{
  "vocab_size": 4670,
  "norm_place": "pre",
  "init_std_o": 0.0052,
  "beta1": 0.9
}
Each number is 128 + 24 x the weight over its row's rms, rounded and kept within 0 to 255. Layers, rows and columns count from 0. Numbers have three digits each. The size before them is the row's rms in percent of the matrix's.

# down: layer 7 MLP down (transposed), 1024x256, rms 0.0332, rows 6-105, columns 0-63
# up: layer 7 MLP up, 1024x256, rms 0.0481, rows 7-106, columns 0-63
down6 086:128121144142133131143141148137133121131143087129144139150114136129120139136146123108135101129146100133105134171128192158136149133086126144098194105136151101145107177117131129111176115094135135
up7 106:080137154136171174122122111152161174106119127191113131103124106148150093117110135104153095080170129112137122160129121142088116148140168180153115097171149172144137142093149141158147140165123092
down7 105:115164104136135141109154128122161195138114160140124127101120143148131122119094145064158148085116137136148135141151131138177106109114122135139154148126110191197168131150141134136131143170163116
up8 097:087131151114119141112160119117135131130113128118151056117154165142140069145136146165121106149121118120087109152135143131084137103128152151170141137132172146071140165118125143145156123105127107
down8 097:125119124124127158134138168127127091153122099182144129101083163102160149114147163158144123136111187113153116151102095167134150152074103138152174099150155154139142159101092135163110137130132126
up9 103:123138165137118106175123131142113116138117090154112091124133125116135144123100112113111125126120119142095152158097138134114133167133126153133130100137098126129145128134101095137114144132134139
down9 101:108072114099083108116177138135098134131107123150130139111143171158106127130126144045127097118148160125108134140130174130122128129135122121120126121112107131117143104145174110086094136153094116
up10 089:131110141149128116139107084128146150150107060160124129128153142194105162151136139147082125114129150128137110157140103107155087079119151096109095063119144140126141123129151095124105111181087130
down10 089:125124139115093188106144159080102110151137107174092112161118130132088159112117116121141122144121115144109115142105102127109124135109117157142150129148149071148151157138131150134093139155156130
up11 105:128141112147165159139058091123131144128094158100165112109108097130126105140142137119136136105110101122127113178130091118107145137180181134141134116143137148145128105124141104169158120161116140
down11 119:154129110176135105166129117128124156159119115103096126147141108131089166128114118118151134120132124159145140101130168120149120138077113166137099122122097128087147135151111148172105134133111174
up12 109:163112134128171133112161083114120156146125070145111096118125112162151091113118148119124074120167094147124100129139131111111122090143177123116120074146114148113124135168138114164108132131107105
down12 122:155123157126135138079164138139095092116133137128125204123134118183117127122149111132115110147115122121133143174122116076123152139117118113108133138122102123139122172131170171173137104098111115
up13 106:103130117181153162146100148145121148144123154113156127107109141133142121141105100104154139115150105110111091107091144145130131119158160132129079069105106127130105166152125143097127105119113141
down13 116:102122101130155126137115135123124152151137125148112109160138087143114131153140127123204142098113106121145128115126150130140111103139123159156126144150156147089137131135088090116224099112141132
up14 093:111130143116138149111141146133165099141079121143137138092064106150126091162173123140078140155133131106107148169131159155159146113106181136103155122111067160091091157136076147174122103111079109
down14 089:126135103127141162179127125143078142120152125147121134164138163131144137097146101133138115071152141146110132105117089148138104132173123079138090142149191106112179130153156108082122172119128131
up15 102:128105138151145135172107128128143100115120086144116160134108101159170103113141138132138161155136091119132133108090142119090169100140147146128121133165100156087110104134107135148160118139078121
down15 108:135135162118086109159199096147123099124100093120091158129100128134136161115172102105087110080107114121157127163176102123123107131138100154121139134122131109113134179103105120093128144145105101
up16 100:118102153114138150160132107134134115117130118118109125170111163144124133119137161083138105101163130150126148099117093106115156149140151147094161126119145106112165146118094128126136122135128112
down16 099:129134176089110158154137116142098103151078160178148147171145147135144153103119092109140116106144112091120112158136135101150124097132151122135091142130109129122153116133116111148157124113114178
up17 092:157131124145124134144163143164139125122114129096166140140132128153102100138097121147125157093146099125110137161161099129104139134158147140127138142117134165145108154169135088151147129171084102
down17 093:131114167091154148116117144111135119122124146126134146102108136136107122106112113136132104134134117126147149150150152139133131201108104112120139129113086140121136149105126081109123137139105094
up18 099:139150149139115154178134169160133148129114129124089139085141168160079142124149098084101113122138095110109126129139125133067098098124142186138084110129141133109117150099130132163119109121136129
down18 099:102113115149157144162158141135116131089143147133108118108133101146092109178139104084156157132086108166116142132132112173160154172120123145143131123172121098116128110119159184097139118144111129
up19 097:102116143117149117095108185153117115123138105159100124097130142122109152135134113082146114126140129090132127163112126091075120159128156099135086106155144169113195174129140132131121104138155134
down19 108:157135148159091156128142126138119095117110165129153183122117153141155140067114105104086118128096153140184083109124144104185113162134157126109119133135096133122121130170126134113144132122121131
up20 108:093124117114101164123127137158116115131090132143135131199139158138145115141088116169166167153114096138156104130120105092144131083132136123120164085153146127128164151170117113154149105117106122
down20 127:155143135119147173161102120137130147095129141116155113121134142121102162082120114134103125071101141165115132114114164145137098156170156077135105126125145136156132126157182122108171136155132107
up21 101:095179146121128117123088084181106150139119083136144149166160120168135127169088131129133146121133107137124131184133138113163127138119105136118154134119142146086137158106117108135152101179076090
down21 113:109133105125123120141135116146123078133122129120113097098136122118108107131156113139106122141156138144128191093129125064115126135128092103105116130154096146089112176104166131145126139132106132
up22 105:100103143112112181103135078138092133161131156148143121171104118108110155139117165116065136099140130149107157185125152103118148108178114133110106118164122122154156122170156110120115103123114146
down22 118:108122172143144097117134172130171161125123120089116109130170189169116152119128131104199103123151140131078080091156112132106122126089115140140134154120116121094089166079112121122090117115111127
up23 091:164106118122132111146107127117140163130137116154166143134121158093089129118137115122151159134098151131155143147106098161111110101145134116111136091110100107109139115157157110158125132111130142
down23 090:108125132131094141123148120125124124168094124106080113120135097150121147129158132138153164129162138129139154141111138111132153135139115168123133151145155130116136136140148132132133121114113142
up24 089:131125154113111129161132113158119157134097107151121091146121124102142114120123147091130164153125083125148155118162087115151128148151113117128118132127109100118092130080152116112069119116136116
down24 079:092172135110116159141130124132088127124110140131165132136106161157148131169150124125083091100092100129170125115119138122068127135116122116147106161144130113106148060097108128072157113105118126
up25 101:124115143157104115143111060127134171104116124133124139120141130149122117115161174155124128165159135131101130152163092155082137104135117146119118148130121062123118127124103177126111136120124128
down25 113:165110101106141088127126140095117119131138116125068118100118132131157143135126117137116053150132061110083157158097162106142153133168130126116144146168140126157134124144132117136150120126099117
up26 092:117113109169141125124103133104098127118131109138171104144159139168106120057114109140147108130128144144135144182137137113134114147146131123122127115126145129104132165151117115181133117164132115
down26 092:146186158140132132153099101157171168077109131133130125126115141079120142142124090113093174088102123171155139116126133123100122098113126151116107140124133146125117142110086132107123136136139139
up27 095:145096158162129115088144126129106101118105133142130095140129140157135133122132196154138115140177113146120080192108104140132084145147116107169091120117121136091154121127160122121150144137149113
down27 101:143143117138113128077135128084166094119183141146158152116089114149110110126124159114122153129097148181129127121149174130125138156114106148144117151134103114113159144113114166154127121136174158
up28 098:117144122127145129113143126128100103139096107149118101119114137194081135157127146127114122160118133118066144131124105127104112126129112104113148123121184205074138134132143083159128149123077125
down28 104:097151129093077198137136125152113100163132101171124157101129128142112121136096104140151106134164118140129086128082086110121155138107136118163119130122131136135100167136188118088170186140146118
up29 102:119136124153134082115135105147122122116126108123116174107114160163100169100122097094106130120145103070148126148135129088141125104192130097112136117116084135137120127124091167152141143110140113
down29 112:122097077131166096085169154132144182154106152132124134105108137143133112086126111098154147165135098111119099096149129141118101149149104154145129140108103093132154132091126162154146165082150201
up30 097:152119085168159134153113067115141138100122077124128120173140162134131132135103154077140092124132103201172140128119075166119179148093141145085105113139133170138114120114138061105113123129113139
down30 099:107125109119174095143154142153121156086142112096137143140098131132083118136104148091124096151085159103102086115111097145116144171105132141131084105138135132154119127117164104158065161100101119
up31 091:133163125119169101122124087139116123100085110120148105136110181142131121157128128165155163098136125084125165172100119082135083168132142116152159122146134093140141162136117083110112145121139087
down31 084:118128145117116132124139184120140147140098133097088163127114138146144129114138174141094116148134135104148120113110142122153089158123129096144118114128144118141130096134125181125115114118105139
up32 092:112161140136151116104097135105131143142123113151112139163123098110106111146157170101131113121121119125107191145107130123106111107103159102136139068144115121084136134106128121124153163117140090
down32 079:137098124112099119103121150110106132143120174120129125166106154160158138102109101159125124125147108122135157088125142114167127120130117135137098093122121126138130153115126137114140165157137119
up33 097:106162142116131112086100097140135122119110130113117122104079081143126117180132087144138137140124135134146118158159172135099127141134131127132104129152191181141131111126136081147158133131106094
down33 088:126101142138108125123125128132122091119150138088143129172162155132136131095135142125136100128146149135129119119099135142119106086167101148113135119110121129095111137091140122111098142101113118
up34 105:094113121135099162146104088144117120116123085115117153162091147125159112117140161104104133137110097124144128122134084089144138172088159140136120119170107136112165104099128151125154134133138119
down34 116:106059138123152153123104109123187128130110136142128144135098155128127114137121145105134122089106159135109119127133153121158090142092150144116083114178129089101074151160116097122132107156153040
up35 094:152157149138131125112136097101137112111115128166127098094107116143123098127107105163138119130143113119092073131133100130054111071098129139126130134131145130119113178151129151151148164129121099
down35 107:139137168129169138171095143121119110117119112103141144124168134123125093125099136113133125092151147131116108134115112104166114082146133117094103143126180130107117108107118104119140193125146163
up36 101:141114120149145097051149098127092129105114153118135147173127151133145100108100163114144179145185108106122131186173149105105098142147136164083127136122098142087163151145134137139118118145103130
down36 098:148115130083167128124108106138124160106139106146149157117140143083114132145143097112101093107109127145139087149121130135152145135109135128122126169133176155153137160125137134093116140121149154
up37 106:126112141136115056098142128129132124122102133149110104151146112144117112169098106146108140099112123128129182166115119093142130104129154115135125113129122176119101157139122154146146136127138113
down37 082:125109120068119145139145139097152126166135136169132128117136118143153109142137143101103166171158151109137118136149153190092144143139147122147120160136099141129111114115124127068153157133111146
up38 096:115176146132139121115083119113146166136093136136144170187127119120169116155148131189129102100120171113115136132124136131110088116146100108126125124164138165106136131120086119127112108188116134
down38 084:117088113113112105146138146121100115140168149149125134114129107136135114130088117098104147144139114089153127144110142129171132133112188138151129141130128128107137134145147124094147163091123167
up39 094:112066169136164117106096136122147094155138143134097105128089086144081127119110107102057146157173132136121164139134109120138152128126136133133116118138136094145153119096126153114123156163115150
down39 081:165164159105136151180119092139135175120135153122136082091141115106128154092109121095113111114068146114123090136118126137080131110099159138113164093123088122146141109129144149135133139129189130
up40 088:110134129169108093070128113138121106143122099163144142098133097112142166121101180137114155143122130099155097133170093143129127102132130099136126130115153176120138133166156201105108120116114115
down40 080:141113088035166102180135117141155089103157149111081141137141150137150150155142119100109119155133115137146131141129157163114159150108119159118137121118145129134148121148153116103156090136117113
up41 105:130124165138165153152082138125111142100135130099124126133085147163149099152115093085142133098140124137127131164153119134123171150112111081166104097153155120131147163109114154107110138111148117
down41 098:098127116092114183091120121127126112144127146098117109136114140120125111148109142118138119102151124158146112097125106121139141162162142114157123099166148173124126151106161144096147159155151121
up42 095:119145174121161148160130128134115133146138075162165096148140167155126099131167124160098122100117138145128145147137075106105133111130144107099111118144105105064160134092126126099134126150084095
down42 093:129161085159133111127130141070106150126088145086172125098135097126136120126099125151147127145160125132134087110140125148069135144076167131192157139078133131140108137108144094157138141102140146
up43 101:137178145130125136162144100137118118097090116193134135102157147129098118133055129123149123134156133105094101147127150086111103110132133119103100128162152129082148139105146102134095156129101087
down43 106:139110109139157169107117127097142154138133155121088089128135138125142152168144143143140131081161130130118118114179095156112143111094123150123117126165102124118158124137149126104111116117118185
up44 070:099137129159156140103144132102166103138088117128140133134130135132143167090138125119137120141113142197111103115138126123153131135151130155137160157098169094139125128105148130097141145176107128
down44 052:168121112095125112114105109135066142110161153135101138107143112147112097165113143109144115110177102064156138123116133129104139131112130142131133103141078142111142116138079097109126140090166150
up45 106:137082155163150122144097083111124132129120103131132114128128128113093176153092129119109097148139119140112116103144143135089162120144129162063140117136120135138141139089181080179143110145120110
down45 116:155111169134145082131096161116096174154155137126175116123135141131145100147152114079112108102139104115147116153116144122158108173104139131128121110079096132109123155188085165147120125114126108
up46 096:131130110115117098161125117137089151103135111154120112060114123146130085148136152151122154124114138143100106131124156110155117115140150103122104112157106190061143170070130132134125136134109126
down46 091:120081123136101153137154139143137119115131099114109157117151142108124137190105143110120153153125086124077182114201121133138165103106142171143126117139127092100113129141150136163142142104128127
up47 093:135124140103121160118151152142155109187113128142136142118073114149119109153156186143100169148125094088123128131132140150136127130105155167131116112089071155116112171149093162196122068126075113
down47 084:129127150131116161104154129123092132123111123148083131140143105122144140136112122124153141065126133168162097130123118122109109090192130094143159120169152091141158129107174119108123138144128162
up48 091:128159133124129105162141172139162159127109073148156091127125155153123161134157102084117123121114106147157132126120104128097093060143132133151114060121122177116103112155123099136130118166113160
down48 097:127144119124139112145105178129111128090149149147124153129109116120139125098105136141114144175134150145096125135137149096083162092155109176102101152102105104127142154128158125144156149152150121
up49 095:105134107135133129113098195112170109117113104102141157138140205165165091136157131160155147132144096154124146134130089087152077110132170195106128093168139154078120144105109107137086120118148119
down49 100:157168157137140122176116128100133173139138131134153128113136142166132076126141172162122120096118112149123132122131144152137103072156110151090145162181108124145103150106157109179071113135116120
up50 095:138099144135178109118108118152132117148100144137139115116102131155117081127130112113129126130152139133122105115137093156107116084131128111097135137129101119163149128125114124126080134177156137
down50 095:126171156087185083135108131123094111152123089109082145118140117167127131048114139146187126126089125118112135102156131124137142177167084108139098151114098118128108114141100156144114106141099123
up51 103:104131138141126165103155121131127116122112123151125110143104118146139131184133110088096124108165101148121115141122106152138151125114130074088127160133115097127132149150126161141125127148146101
down51 113:103110140105151139124106142157137127132133093067109096121116125148145128084123127105163143124156136119118152101153161111140119106130147059148143134158147117078141147126120187134153124103157140
up52 100:108099130131166157130154117125092092119125078116183131121141124138082152136115124072120147079131152095130115124148123129113092175137160104078159140127111094104143130143101113131147135126142137
down52 108:100144174092111154126101163119136119128111140124102136143130117109098151126130158126141142141108141135108141150138126116100139143118153082132154116088148121134116165093088146145078138134156116
up53 110:116138150153155171158099133129145133113114111138124105165147140108099105147132152144081141111138116121117104132107107108159134158145138160051145128144132092117114121152117088125079144114091085
down53 110:114103094158115143152117161142108097150127136147118119127133102147104144145122122108111129111153131149160150164157132107145069112140173132129133164120164111140157103113112092133147121100112144
up54 105:080110128148118139144111129146116153150138126131150123177122135118066132106075096137148177132151136161155121150142124092142151135112145129149129129104127156126122144119096126131178125128073129
down54 108:123093084125165112124139149090097103131173143098138127175133157116125088154144141152137080107124119112102117111152149099189104125133147132161137133112144169102108129134116126108120141101103142
up55 109:144129132138141139185127077144118111082123128138139085176123153119127146143083138105093169130130136153119132144095111113135120151153135134122138131137137117156143144134136110118121156106095113
down55 114:124151081153109191111129118110135104125133116127094136120136148149131101157145166126118134153153153181149148097091090088136139114155133103138164116125187152142128143120146129126129110137088136
up56 096:081122149148117132141148125135094119096117118138127156130091092174114131116126116143158164152161108101121111125136140127120109069116110171134121096093161105116133124113118114113127129182135114
down56 100:146143098126138144148130108116128071134173133119175092115143145096161101153115092126115115131147099169129118137129122126142185155141080155109119116114115137139145166128135097111150140112121108
up57 089:099108126151096144081131089116127129129112148104130115129063159124113132109121086121165115118120158125187136103092098098121127124080129101116097161171137134133095128135179108157104143139069125
down57 074:121119097112159113124129135092116085081137125119089132150164100122113122077131105111099102136103123096116109129145170162152095126142147190099137120131065104071161134090103135109109128122113094
up58 089:126142170153110113117158136134135147141106113145103119128116148138151114104113104145128110166169148118104092152151109139137136141133103148089121123109099135095140141111106141131151144170153099
down58 085:123123088125121169159106109125114098076133151111129097139148138094111138114157132108132154117101158130164132139148106101124155135150126116127135116174103142127094132094166108141144131120115136
up59 084:119105135135174096146142136119121097131146111134125122117157159119101148148147077138127122164155171110142140109145138142128130081174124123127107081137112176131136082127122110146117128158136137
down59 079:112103154175122150169112144144137136087119111196139128162134132129094144134156125112119096131077161177157155166115157129105062145129133144069126159140092123161136141120141154128114131153113104
up60 098:110114131126122110160093109103114171140135127116110123156137185123070116120173138109108150121159141127180150139126112082138135135131110125114128137159143080127101134140101146111159156131120122
down60 082:143137116085117101106135116126170119124129144132119157159130096137124120099137090135113148110103127139134139173108098182148105120150156127137135103151132131126123157111110151147109114143132210
up61 101:127173118164127110099122122159105144142128155111114131121122104138127069102160144113074115136141104134185093138138113090097134114092111148122134137143175165152116131126171099140185135119118122
down61 103:106120122123159114167126128138117158106140141118167120135112098077134154131118105106136101108136108127145157165115120147160122158187130116100120134159144108147173116124130137157110068091111090
up62 100:152137138138108117132135109130127098111114153160151085196113130139139180118099127150150166118140161162138136123138114172143094154116107161112144107101111142127114122129130131130097130134090124
down62 100:131131090052155159145102141118121100118091137107137117125156119185115123169104117113074101091115117140130144154189149112158110150136118139142119122154100119132118104161125142113094112119164119
up63 112:116137142132156140132089124125116116114094106122092109114109122154136122158143164159133160107117083113148125176126140150146145133110161127080141124122106128127092151115089151177099110113085083
down63 123:135096146132084148094139140154114134130084114175153126103123042154110090170152171153114154146145161162083095109120125170090140136166122142118138124177147153143120163154120171129111136095131127
up64 101:146139131127182116136147128143060119083113140124083132118127119137176120095161150169103136128136114116165095141120175142123146147131165181162150100155126081122141122114177125138140138127121101
down64 103:102152133158103092146126152104125140162135097132128140121125093129125140086137122149153103091151112165106090097127146178162158174124117142143137131194131128098147134209152117152143124140133122
up65 109:130140112121130145161090113132113139121105158207113141121088154126107143130159102117132127117129134101142096132171131109120113148102148057165115136139106147157089131061129122128111159130090104
down65 127:124104065124121105158158154146139145135149153141161158157138145129100123188158154116097106184101113158122135108114093158095093111137113129102125102125102156127131105109161093120151112129136101
up66 096:148151122142137137132135115120108140142118145131107121129127141151125153086141111156101114129110123109126177148121075113100073151159162178170113074156136121121156102094166114129146141120145140
down66 093:106101125108135170120153113139096115128116108183093108142119106112103116121126144104126179121097125132109104175154161113090148125053122098129168158162152108113118148175119110085157131152097142
up67 104:099105158116160147111167113115115136133121067178143130126151128152060093151142128120111117097121101064114082137162117132107094131185175164119120110135124147095161135125126083128098136122115105
down67 116:129124109118101105114109141146156155121171097097121172086124099126139109080144128139161143093160183108130159079078130126120126127147124143146114116139103167081147118118103137106117113132142106
up68 107:144128105127124136124134146089103174102080131130108078131141162150115061164107146128133136102159111148067157151104133141132068151160141149116122106130166100125104180118143138135138154125146131
down68 120:104164092131126150123173099152121145141114125132170114151159138088130106117042134150112105098131120139154159091119124117108097117118133141116175121114121147176082145132115112127149122099136154
up69 101:112144128139123133097135143097094112142121126141141100116106156146120118111127122135135133108132149126105070111170135115100158114149159131113095166158156154127157163065142135134149153135125147
down69 097:126112098138133128131130137089141176142139132140134119147121113139105147131119139111115100111103118119140141106108109070139140168115131154116141107095157112153174077145140137134165112118136109
up70 097:137145124132157150184129130172140134174124128124170154152121142137096135111115100110123121092134090134134132143117143121123125107131147159127149133130109130086116129102148122122136119150117126
down70 102:126096100099130104150113104168167110150132133158146140120162101113158152123167091148120095137154132142107156138137137143166118146156095155117117133128117160151134163089132112116110090133123125
up71 091:094080153115112115164140110129098117141144120107110111105101108149122146145134044135125147118105120129109155153115108160151143111124151147190105117099188113092111145103136162127137119172157094
down71 084:129165115089162109113107093130133153152116135140114143119145151086132115179093104138112098131117145116157146098138132139075140148128143137105127129143110124111108149176156156105177103134158108
up72 094:152165148106120132148066145142130119135111147158142119112064125179146100133130140078128136111118065109122126133137125143126117143129130120152122149145109152110124122095148117094105150199125138
down72 098:143104120141110082151137137168102125194115138111110183149187117090114136077109097140100156170118158148114133086101124127079141141093093140139143107134144099156098162161147128121087132088103159
up73 099:147109137141159106138122157117136112141135105173164093215107158145166104138116046143130138122137141122158114136140153103116095118128104125138136103125125097125113171142105125147087126121117168
down73 111:115106106118092125102114137122108147126135118124123167139096141120118127123122159095124185087134128121130135148110175130152123143184097119119138120117132108136139172107177131128117144134189111
up74 092:139106147103125099119171131094110114150101133121113104156108113153138114155104093146108164147110084107078140126167114115112094116111114138151107118128112095070118115130095142154126116144127143
down74 080:116132108117100138114100137150087127098145125119126130104149127110084107151137142104140185136147127159164102117112163099098144144156128125137146137180130124108129130144121122144117109110138090
up75 092:140113155165174177119130139193148076116122103160100105170147144117173134122111103114113097127145125123179111115129123144109159100117164111121066126128097127125113144141124114142142114146159107
down75 091:110161176149099136142144129131152171125129081169122129111123161095137126114137124110143139089116132146105099075129145134110091098115127127086111161152110128117123153136116223143125117121142109
up76 105:126119148158143160098130172156133135114115149170124089125125165135121118142134150108129126079115107133132142162105110124080104095088160184143139124128155123097125134124128092120089120103111133
down76 122:158147176164120134121127121155059150117147116123167132097118101166118096124126095125168140129095153146177118149142136145141158141123105082145142148150141088145140139121133150139098170167157162
up77 092:143157163143129128142125134133125081132131136099131138116159089158127135117119127109141156093108128112113141108143106166116139103170185127172109142162112123103101156153154157181168131194112102
down77 092:131129154162116133128164162119123138118110127189119087148127139183137126136145118160166110163104112120121144140137112103147115118094126131156160175098186094141116122110088135101126130156119159
up78 096:101102143108158098131120131133080107153061108106122153129108127124100095100106092157112085097156129136120114118144132105131127123148198109120131089147133117165165092134107101141119145166125111
down78 108:126148123093149139147128129187135134101119125137074190151112120100159107115151098129113109113090146150117167170116134123154163117088119144118095116128096058135078122122117135141078132095126149
up79 094:119156091132151166117156153104112123129148129137124136116141151133151132124104124140116111130134126163138129151104132156140115125088152104145118129129108124119138152092110108107155121127068137
down79 096:132142091149141162140117086162143129095113086090123117095137124093101142144092126148144087137083126111139145133094141183108129115176103139114095105117112130118112111129101126099083133112076132
up80 109:163114149151128139127142104186110115127126111138145158131126141141114081120138104133089182101142122129124110125145127120149121151134171088140200123148102144101112113093142124141110160140104118
down80 130:113154122101096110101181092113106134116144139143207110127134153126147162167123099105102135152108101110129174133136136135124083128154176117148098115103153133111123132113127137146091136133101159
up81 096:109138132117099119154126125133094149106123125113130111142139164111143137148164141136137136126194135119117153160128128143125113147108138116135121117134114105112147151099144094142065163141131118
down81 083:135102105100118095148151132151172131100120120155143132131131146100100149142137136117073131130139136102168126135106182133095132144108114096135126139111104173126149152121107127104161160124145129
up82 091:118103104148148155140113121118144108140118081123131115173114133168123106160130094119083155114130134115103113123147090109138092080111109138139100121121123127153153141112154124166111146131114153
down82 094:103113131112111147146121134140117066115107116138132091114067109164112076142162134091176124143141105159097139085116126148130118183146099145090118159137091110103143120113138125091125139123126141
up83 089:093170150140117147126138118109133153132111091129086112104087118104102124120158127097077127138118125144133101112127114095125124102160113139151130112128119166117107132123131115118125142132143122
down83 089:129118111150137101150111116142130117098126133139156133132132110150096091135113137145106120167149127161124126120148172096118192127140155157143130093157137131139124150097121177134110132205067114
up84 099:115146124143156152107130129123115125123105134159143123143095170115152124119126070139140129074152100079142157143129079146093132137124159129135101109125107148122106122168153174132124155154111116
down84 092:144111146104085176180124151128123116134138148108132170099097162162135144144082148132116115121153141088144173139140149146118154139139109150111168136129149145136151085108142129089141092110136139
up85 099:129166156123089105104124110155150176158111129129091087127118166131098156136140167079102130097132158120125130145122134119095067118112137130074110133138096136134109179165144146154126133123116139
down85 110:115147097082159159159138085120136153103084124155122117141128135127122112162139144171125136156118105133106125123172142141173162117104158133081115138107110086121122116117095096147109125082173141
up86 103:108174128095115106119104131160104140110116106152103115189123154123152151118107131167090171075158136118117097141125105126150110120167128153188144090131113170141132114080157132128079167146107106
down86 103:112089150104113117118134120153149072138137134161137137132160093148129160130173164135173133120178136178115147149119124119134092099147120119136128111131143119140112105116132121091104124139119127
up87 097:132119116136176140134117168113153147103095120086121139127115115141136155111173107174128112112157133140120177094143111118131065155145166120143162046163102186121118152139135175133140165128139105
down87 072:096137162076118136124133084135084119152117120140153105102102132158090129119121132150117149122101147170139124163129107136143111157150136096104135146125086113127100151111121106069127148151110139
up88 096:116123149180108162199100149118148128110121145106103094128106128146118116134123126096089109096119134121124119147123076136127117138095127127107106144161140137126174182107143075139134156152099128
down88 099:145175125133115139144105161083115172173136126123108122126116122147092080090113146070120115180089148168145108081144176160095126120147106127096118138112103103151143144115156152110152138136116159
up89 108:128181156160104124126101115141116112183099118118138147108107135135121096124117153169133135128130059109189087133114122147120088143141181134132159120122131148094140160129142120118131143125129095
down89 125:146148139151152148085153096174121121142114133188130139164147103097092127098118147140149096103131122115144143157108114131108141117156101113146100135159124085130160141133168138120162139132137080
up90 105:091122137137127158090141089156085105152115099124152153102120115119119118106103075125131101141143111155159125173104104133130126110125111111150095108122122137122136130134121117148144088128115097
down90 120:113092151076118139100118101138121118150169120151100087122129110102120124153130125120133093113101167156117078112149129156092136141149098065083141117140085148103128130161121102144164134169099107
up91 092:117123128161085129086156106103147129130109141137059122168117146166123118164118165142130104083154097123129159104138116127085090082103139147134112160130141148103145149122130066160117131112089093
down91 093:080110145123105118149095134137100126102106129102101121118151142114067101153139107110082115167121131097073096149156150174127124160093157159162096132117140112113130115150047126137105135115153092
up92 090:124107119149171099141091082137164167094125126145116153121132147140127157132130097132148134116140117140091144145126079086174119126177142123097105136172187167123113117112150095120099144136104094
down92 088:140138109145149135160134140075119086121144098100123139150112124172105130136101175116133131115070150144154128148149141122096133112145158116117099154139181155119115115137120124136107119157161144
up93 090:123074137130143173136064104133089132123130131135164099144118141121094099119166147123168105110117129143151105144132116059149133120127133129086161137156146095099157124116149109119137105137131075
down93 084:092147103123143136111145116154128083079125168101092124103122130117084106121128102163087118110123181142143099112125132129122133144143135108139123105171109123133146134124136125116140084143117121
up94 103:068161137156112125131142122125148146151129134144141158115156128125099171142153128155126138098136134120130117125093118149125115128081132133121109102128102093124169127142144119132145126101159156
down94 087:077150116071132117093134148150144120122143107094103102125169131117167134152117116139112154107110118107136127114140137140128134125136128161129113127113125104108146166133127125060113109094127162
up95 104:104140162146136120148129127151118127118141139097142102172153179139112129128139129135151151149161126141133134141131075116155148157134135129119145146152127147107156125113122144156132157174135106
down95 111:155131101146098191120098138145111113123145136131090139123129119146171100115133103160114139140136098143117151109115131165120140135165129163123119135100155100087114139141111123157165171096161124
up96 091:154148137134140119091141119117164130116129122121161147097106092120127110131137092140097157152138137148148114162093126156121103086113109139153108085157121179118129112093147122137124116145097109
down96 088:155142064114175119108124141102088132116149165119115148116102081168154114139154138097130127083138137155144099160153146100156179119094175127123132148146142137134114128137125104144143160109129161
up97 092:122110159105143177169166126100144165097110119100175135207061136149132146132156092131138124148133128150109142113152145111143155188131111129085062103136091121133133133098165118144102134142110096
down97 094:147175137115156112106101122149065133124134125161113144100104133125128122115105114160139097140112157157135092107121121147107125114118129145147182115151092121107129126114153157143135102051155126
up98 081:149094142126123132125102098120142140106126128111104095123120134085142096142132131128116117098121096157125079107133149102207115139107194158126098092147154142114145148116126087134138110121126091
down98 070:133086141150117122140163136139107142157128158121130158126125102113113126161078140116180116155114124144121185135139128098140072145137116152112148146165154084139151124094098139133098119130097107
up99 109:102115136122123139150130073142115103163090134098135121147129152134107106128124124110150157140129102123096144127127073128171147113063155135124155146145137118097115125108143101142112129151153149
down99 118:107112137136112154085137077158145117187129089084087107101112128138134110087150114130133071190164117139079123155144102136161150129131124125146148137142138128121134165145128156155133146134134103
up100 102:118116102149123143108139137100118113122123155156144120141089155142152072145125119124133148129179113156142131150124059103103117113106129175090140116115116175101207120138096165131131161098110119
down100 100:133121070107116148103154094108139110107169124071167081161126100111092133148146113124116134126114134122139093145130099141093222160166147157111082135119110117118156111135120138123160093081141092
up101 085:119146141148146159114127123111145140109099149117132113085131144141116108139119111137141234144164142118145177163133146138130074070095133130131133114142117127100172107163135058136137109122098113
down101 077:123150149103138152119144160141172166139109113128103094133097113115129098171164107116127127172113103145158155111083117130125089128123082163096146175142153112155123133134110152167120131161121124
up102 082:131117115120113144138099118108135098117119169129154125125098138112108135162141060123116131137141153078089165139151119129093100096132104133136114122091155145118115113146092158163102086156138116
down102 066:107132129099184169098135116134086162142124122132116149112087104150122099133146091123144156097113078135127081148102114086147156161147153165150158121181120107140141118102123127099134113143155128
up103 099:119158128166127157116122137149136128159118135192125145122099135131067111119102140097158112090156123158135146121111149118116076110135133083114124121156144122128117130129116092132111159170111117
down103 088:078114086111134122083114151148136106155145149109158140137118169105122149128098109092103141120080121130151141145159136159165165139139127120135136121114101177139123121111136097161114133123120144
up104 087:125127134121145141142123115133128082174123137139186117160132111165112158105134123073148129117161159082121179154117139117085186113149161085131158086133106136104117133175145120174114128133127094
down104 088:123121110136133151102106148130148088110102121130151122108131130154107151104149130098168133119123151151104115189142144143108087115143098131162133123128105106201138182151114140114112148125165135
up105 107:167130117116145116121103157110104153125110107149137076131128139140149157149119144060122108128126096140141144142102132084126113143183183148148093092132078112115139132170098138121159121135134113
down105 117:132148155119099128129136166131139155136124153147125134091102129103132172124124116138100096098116178089168110134129146139135158120077067116116117151131147087128118162118112142076157157123172081
up106 102:101137151137135093092181175160143145134104091155116158113077167125135101172072149167065133109100095122133098124121104104108103141142145135134098103156090161139152126119118158146108115146120137